Each number is 128 + 24 x the weight over its row's rms, rounded and kept within 0 to 255. Layers, rows and columns count from 0. Numbers have three digits each. The size before them is the row's rms in percent of the matrix's.

# layer 3 MLP down, 128x384, rms 0.0359, rows 68-127, columns 96-191
102:132177100101149134098146142178130127127131097126167129145093107109121094119136105129164132134112107124083151205148133120064110098132136111084150132137089200094135149122139142145157133115145081157158148106160138153130132150140111127172105127154133138146099127130141165126113139146144096139
092:152184154138122140206131141100070138102178134126092073112169102067152169118121131089154130116117145134154127127128160123128175131123156144125141135135112115145118141164136146204164080120118124105123130144115139099136098111120121179163090157122105156128141143115100135117145136156114132119
099:138097115157144109148156154132123094098150134156132118144071121096088137089116131091084126146143156108155135137136159148149089133133176102118138126105171076116146141151093119097085106121139154100137133166127112166121152159131092095124089087102073126079087115105123103120118165126123145129
099:130120122163145132155113120107109047095061084080138104140112058153118145133152099126106139142150124141118105133089108167098119087128143123135146151123090155147154138110142161166139155122113106163129147102136126169120185151133119133100168124121139123113135120144160087143118117119160164087
107:170146139160115094092177130151148148127129101092152117133118109136145141174112104149130110133156163164086082141137113123123128140151158129123132109170132155121101140165100137145114102157121064115120112107122123159119137144108128129125123131141132126098119133187111144146168139076112146144
106:139173166128155134175144119129142114134140112135139104080114107124115152136162175126158151160117121101115139117115105130152138150147117145104116085112115137122110139167157094108102160112151137146143103115134093098112129145122132108127146128144127097147139129128135131112125108137134147123
103:091146113100122094149120167094092089132150106049125150096137135138118150096125122131115145121092106151102106141119169097129113160138135104098172094108123090081144143126168166108091122118132140104117166061119135148131164133144112108127115125139125131157078111137104135102153128089127147145
105:191116080156134169082150127107121090130115139147145129167106080129126116114191139125115139130131161097125127130144094091108079109149141147137150143083071103177141127108086177106114141119128076148141083140107104099082124154126115148109107119116110097125153137121109111120132124133146077116
094:091155108173123107121134111125138102174168101118083156107137152177144149136109115146090119131126111120124122146094168148146116109124130147118145102152125121107109149181134143119150127097179088127120121158171140114146153108124137170162144144122150131137107100163111175146142127137102141153
105:154102154132156115109139101125164136085123151135132123101145116149184129089118126093112111136132117129155106168137142126145069181119107143162164116118082143136122083179119104137143112126161131119121149135151169109120130124137098139173127104107148197081193129094109146119139110130153143130
105:127156107108095166180149128096123163151106138111177105128097125155151111141139177116133124085151148152108149109155101132120082162131117090119093142154150175120095126180144111102134093132130109151123074115125138134103113136103140122116115126146078130081104127140092127104107162138115118188
099:154141155135140108115141151096192150125125182131120128153106087125089161178177094145113108146131137137127152128095108092114136094161174143116125130091131147107167078139174166161102077141123064151132152175116141164109141127134112092150162135097133118117139154086150126123118113172138104169
092:120163126115121174152081110122091129142093113123154128134151117151164079134123109173122153113148168126083133118149118120155141118126115075110104123103116129131080106095167104126146132142149143074117089155109124116072128132146165097167136116099121106119130102154138111152133136114075148162
105:135143121097090116144157127106152150148091097123167099145146120132146114149116131143088121150124146110129109092154121166204130103111142069107065155112143198159124131090125137092129148134137157112154146142120112071151126165114144142128106123133101119147137109159131112127108132139079128098
093:157139129144109129106115090095096171140148126146178117134099127120119128127149108146162128131169127127120149142093134132150083119119148155114130101141128135086118089148124115146106086139130098112113122103118115145141128130138142117122118109112136178122197116082127120109158147142140086180
103:100108113097120156115147178096163133152153146174138112149089158138162136139125130155131117120137144139138134116115121112112115148155151123142090145137128122088161128069112125156140128134114130181110200150140123151161152164161146146118109110166100131131145091116120123148123126117122125176
109:138108163125152171103138123138147128167138127174133105167085188146142131152163158134131121110161131150177168138102128115156097147134135182126123150097115128170138119174108132124070156103099134103130122158131138114127164141120138147170134102136110121136124115115093128084111110131138123162
096:176140151108116126088144086112166116096129138155129137116105142128128127155108111141101078134159117067132137135165079074157145101094110166149110121103130130150181146122122147084118164133133133119141142119128100114122110165147138118135130130136144140080164108096149144150066103111097146084
103:122143125122154159147120102098093119162156133157163133109134133149124146148120128108112144153115144086115126125100105107141115117117124149183088166077071131142101097141126119084109125116115147136120117103138130125131146110179114138179113116121109159138137136109107105108153147087137143118
092:116168165121118107106126143154146122134101146128139144140155134162135103156141121195135128194152171142119130165140150137132154111138129140136130171106124135138135113107137119127154089190108076159123143131147123112145143128135097135164120146124133086177149168096107106134148140128128136144
098:114118135139133130137099103147155115126156116108132156123127112137173159147161143142134116154097127120099124102102122139143115106096122155158127140155138136109118152118094110150146110114138122097112144114144149119098114158147145108091138157171131107156127143145143147153120126111139154141
105:113138144122081090121132092130113103120165205162131140109142117107147119091140126090133142117117113085126121109085106179095187143144116097118126103184090116129125121098140146114143103139106110137132116118170152103170090065110143130139122174155138130134103105126152125125120138089137094098
099:116131116109132131090148111100103158146162119094127139097121160151102108136116102142162128119122118142152126100105144123134087148104171135136095129123091119091135113132126121137154106127144165145140159140127106214168155137132161127098136103095128126127134139100121084126148116125147189143
095:137112128120129142135133100155171139135071109122083142136166105123152122104139140128141161158122096085199095133116171115136081147120129147141136118171109120114117156167173130123156130125121197146170143111117149079126141102096082140131147092160151146086111118111114121084131160144107147068
099:160152120092084114119123169152146096126160128092142136147153123170164133095101094146150146163144179144168141138130129161125109161122112110107116120082122068120142131139093116108102136127129128107123139103170152091082141137119119143115130132117150142130094128096130114142092107128139106064
096:160121123150130097118133099114122141093134135159122132133163108106172147081099115177145118146148145121060110141151125153072153098122081120140093160117153126131071088121095109119109155150139124074157149142160111086133128180135183119070092139124150169110127155152175112108132159136126150122
111:134131091107144145163164129161134148139123110167091156135102095179107100129137161123058102124119176108139138160147086133090145146139092112133121160156183142160196149166126143103142165138105145130150166124141123129175149140145132120113118107146068128106133127147122126097133125131121152112
096:136129100056107139162104146085121145131119119109070143144119133148161135137112131116118117101177165128114148121136105116157151098129117162149096156109149084097173130108132097112145124136144115147127125168158114087075134142113164138102117124112124129143144123105086104122140144186090135179
095:123092110159118113120117118187128133154162186143126148071125163142147162103143108113144106170105174134132136168125093156131098137103136108134133129143112078123153138132099149135089145128110180104141152133142132127116119147108139116084144102107153137124105149133127121106110152123116119139
103:128144137127123106100113072122106117146145096150122112125120151120143097160101099115105108104092132191095161089128120127145157136137086094121110126127113090155099098082151123132105119159137109107117096115084150110140162112095126163057098127129144124156110127130149113156164098147111133146
102:124128159140135121139150147106129153109111126102177120116111126137078076080140106105125132156113109115139133136095089113158116111127143100158116129117183183079145140135102079129148141114107163085144125136144169146111156087142138126134142110177121102112122105079108091149132121142138110081
112:120102093156182124152171131105138163123108081083127110123118129135124111163141148128149113079163135136195135150149169153138144129150120111116139134126126165142168118184155134143152123114125174185138144189106075147109089088136134098107102131151103118123098119103113131136093105167124120152
101:140085149117096132084116168107121102150132158149143154133130142155138122146172107128094113130085166149077136134134150090110185144113112143146130150142124161134156104119130113100092156125138132150083150135098154153103141167111094146127109128142101088171134099135109181127178156132140123089
100:119144068166123099109157112152148143130096126089109120122140090126108154139150130138105177189173116145093156147133114142085082117158097163149127160141070095069156155138117143122129096084130099156135102151132104149120128140144108139134157133114153112143138142139161128130131111117139141135
106:141127122132093131100106139129142144185131159160111138093139153112147128107094143100101156046148116121127117156155181127070100141132139124115149104100120132169118154106122099128117132159143130105148090187122134154114091111109129166130142095143138151150166149133114146120114137111123132136
099:125097148119092140121147159171115127075116135122156135138143111158090161148123124120165131105109125140120163131123132127128094120111149172132094098183135150120057149078115133138165113159108088144140097132165126141088150110161165135124109111150105122130140127129146130117131139127141127085
107:174133137142134156130106089117117138117141138107107107141160134136166157070181110137152107131145091141123120139126115156148135101131140146130130159162128168124152132126133112101117136117138129127136130131130120167135119124204121101127116103122092216128145125091136115108129076142133091127
093:137131155125075145138170069181165127146159119103155124149138145156142146099109114187092135141085176141103141082152174179119155136108139078085113186167180128126134151134156118120111137156133104115095139151097133148154089095126136107163179158142164113130122158136118107162168160107135116185
103:147172081119099083148129142115109148140141139125181124100140140146139100158153060132132141137125107126123096127131132102129116155112153069159121105092192155125148110166076195177099142170111133144123120148104129112142140156116148129143139145104136080141118111127128116150160137116148068126
102:123160106110105151140122129126097113130081109120113148120168101138161098145160167088155121148126121096182094147098120167122132137110163103156144132164126208131105119143143130149121104107125105149123141142126156150133129114156124127167136121159112093082131098101134121099068149130154098121
101:143133165146130122137145104121111107159145150129181123124102145131127074151120103122137143124138115159124175084125153070110098173153145151161173068132092118150115116186090115144157125140121041087136110071154151184175126133109132101176130108100127119148170093126124161115111141126138111127
090:107189131133110125121131134131123137141127137145161143097115154084150156123171130162153090099130111121114117116132154096146114154153101099114145087153142136111089136161117130170120159076134132137112134078124168122128116131114164193164128134155114133153143099109151115132134112151095143155
098:127139123158152137098131135150085168120163104100134125101120105099135112095099105155164134152123086120097093127104153118137122102113156126164124155123149109081092153170120114115155136131138165111119157093120097143135100121167198139202132124171126117099125130105097119116127161089134147124
105:140136140102137140168144115073139162122155098135128090139101098137118146090140131114178115085133128135144143103134103093181123131111138113144092165122127155102108124133119107142107135122105156147170141124134081109154135106074148130108130155149126138120116113087152154083123114149104123125
105:122115123103131163148124107116090118114108125148162151136122143126118140109138114110105145110127141131114122113110140153138123161127110172129142167158150112123165122137111089090122127117121121120097150152138132121192130149107168110153114125155111130127159079110126144074103131114121147140
104:112105128111123174131132122102143126077095141132116130164124144115135098117105136112149129096143102157161116090176140133109183136160123091118129121142152075149178145121108178154103126115096134122106128136143121155086132162114135149090171111153169103120120137142145106129132134095110113143
102:116120129156095118143144145092137101152116157146116120148112118142141110136123095109137116098143122154095120121096122082137108169138096094155129102061105139098079129169119143118116108113158084152123125134160117104156140154108101103182124128112131127123158119119112119094137138136162104136
102:172148141072151110110150138164148108158174120157106169100144136119129163151139151158136121135141134102164115145142129102160088128092131135128115072150140128212110096151125207121119134149117109106129106094137171093097130130129117129137146138108119116154153116142120171129113146128135129135
104:131096151130117145100101130138108149117112088135106126102109101127140153139153096144095145153126105133082126127141139138116136133136126114158104120113098065141115143098099157102104128099111166084136113109124118125151121157150114120177110092125139122121123117171110125136124080105120158117
108:110124142105133141086138185101123105142127110133120101161145131160130157121152090133127161106116132119130131157151125083138132155168156136095116154023112156152130136115109111169147118132143154124190159173114124123138173144116171112120128129168206132110140123099177140104164130140110113143
092:159108134181141148110113122119100134146146172156143103142139136105114141125192114093131161144141134087136096151080093098151126088140137162100148085158177149138087121170127102097143155153139094105117108139136128115113133151102151136130157172120109125108154110141131115181152131106145155144
093:105133141117091108130127153129124148086181131099128139145139156130127140126126158147133117138126145101121150123162068131133177109167157099094137071108083115140121166097105115130080115138143110144113158150082152164146117083093142116085173161086175143117135111106122105159147123163132133133
108:145163122111164093090083100121110100108093130160111133195096124151116149089112141131148127114138144106112121113114130160123139131124145118088098144144139162103136109144138145131100159151163175157151179137124113120183117153153148147094099132112158125137158134095130124122110159151119126112
107:164153131105108100105129147149137119168114127092110117100108133148161100172130124160119089155104093177123139125145156083151155116119082151148126129119094151125150091153107121105107122144130082138109091197133126127116148138170160100100137133087147161147154111113139118111093137120090107112
093:099113133110139140121131123135149096158116126122149106129108129149131125115125132160169124108138147129128115127145112100119139092117172085120084101137123079106118152063085111113161155092098149119124110151110101169069117148100122129127145109118119106131149111159150132105094130110156105126
094:157142090127112142141155123139142100138153128148132116133118083127105115162122151114122099184104135116158129114130064136135084070134157169127172101127138108123129126112155124087104117104135103126104119130116153098067138114073103087151130131118156156155097133149142121098170108128127140096
107:164154129153127137129142130099114166118111115114181128061139144156140110136105123094109150130127112118151101149129132127160116182129141107097115118107110109147180127150148112110143118141105210153159170148108121108134176148160149104150110129111135179114146106130138162094114163196120134154
102:105089167102121125149172143149101120139081064168159131164121167142108128139102109117106105122136153141142125135135153135152103106120103106146134127107151169138091115110179100104129147123122166102135134127142120130123115106135108168097131143142122129129127123107111116090176109150124155127
106:130114103200120092141119122119104123146177117112134134114078164139123141146118177119110090141095134144086124117148108140123136111131092148095112149131106094125116145119105119142126138103129143113123119140131098161116117103080138117100108117120085109146127093139101144099134146126117112128
096:097133149132139117090111106141103120124099118132122148135142168097130115123089120146134119150117090145107151158142149099113138088111121094092110129098130096143127127091158184110094149159093122103101100123117145165121116118116110145095114106067100142121117159137093104135146133123115097105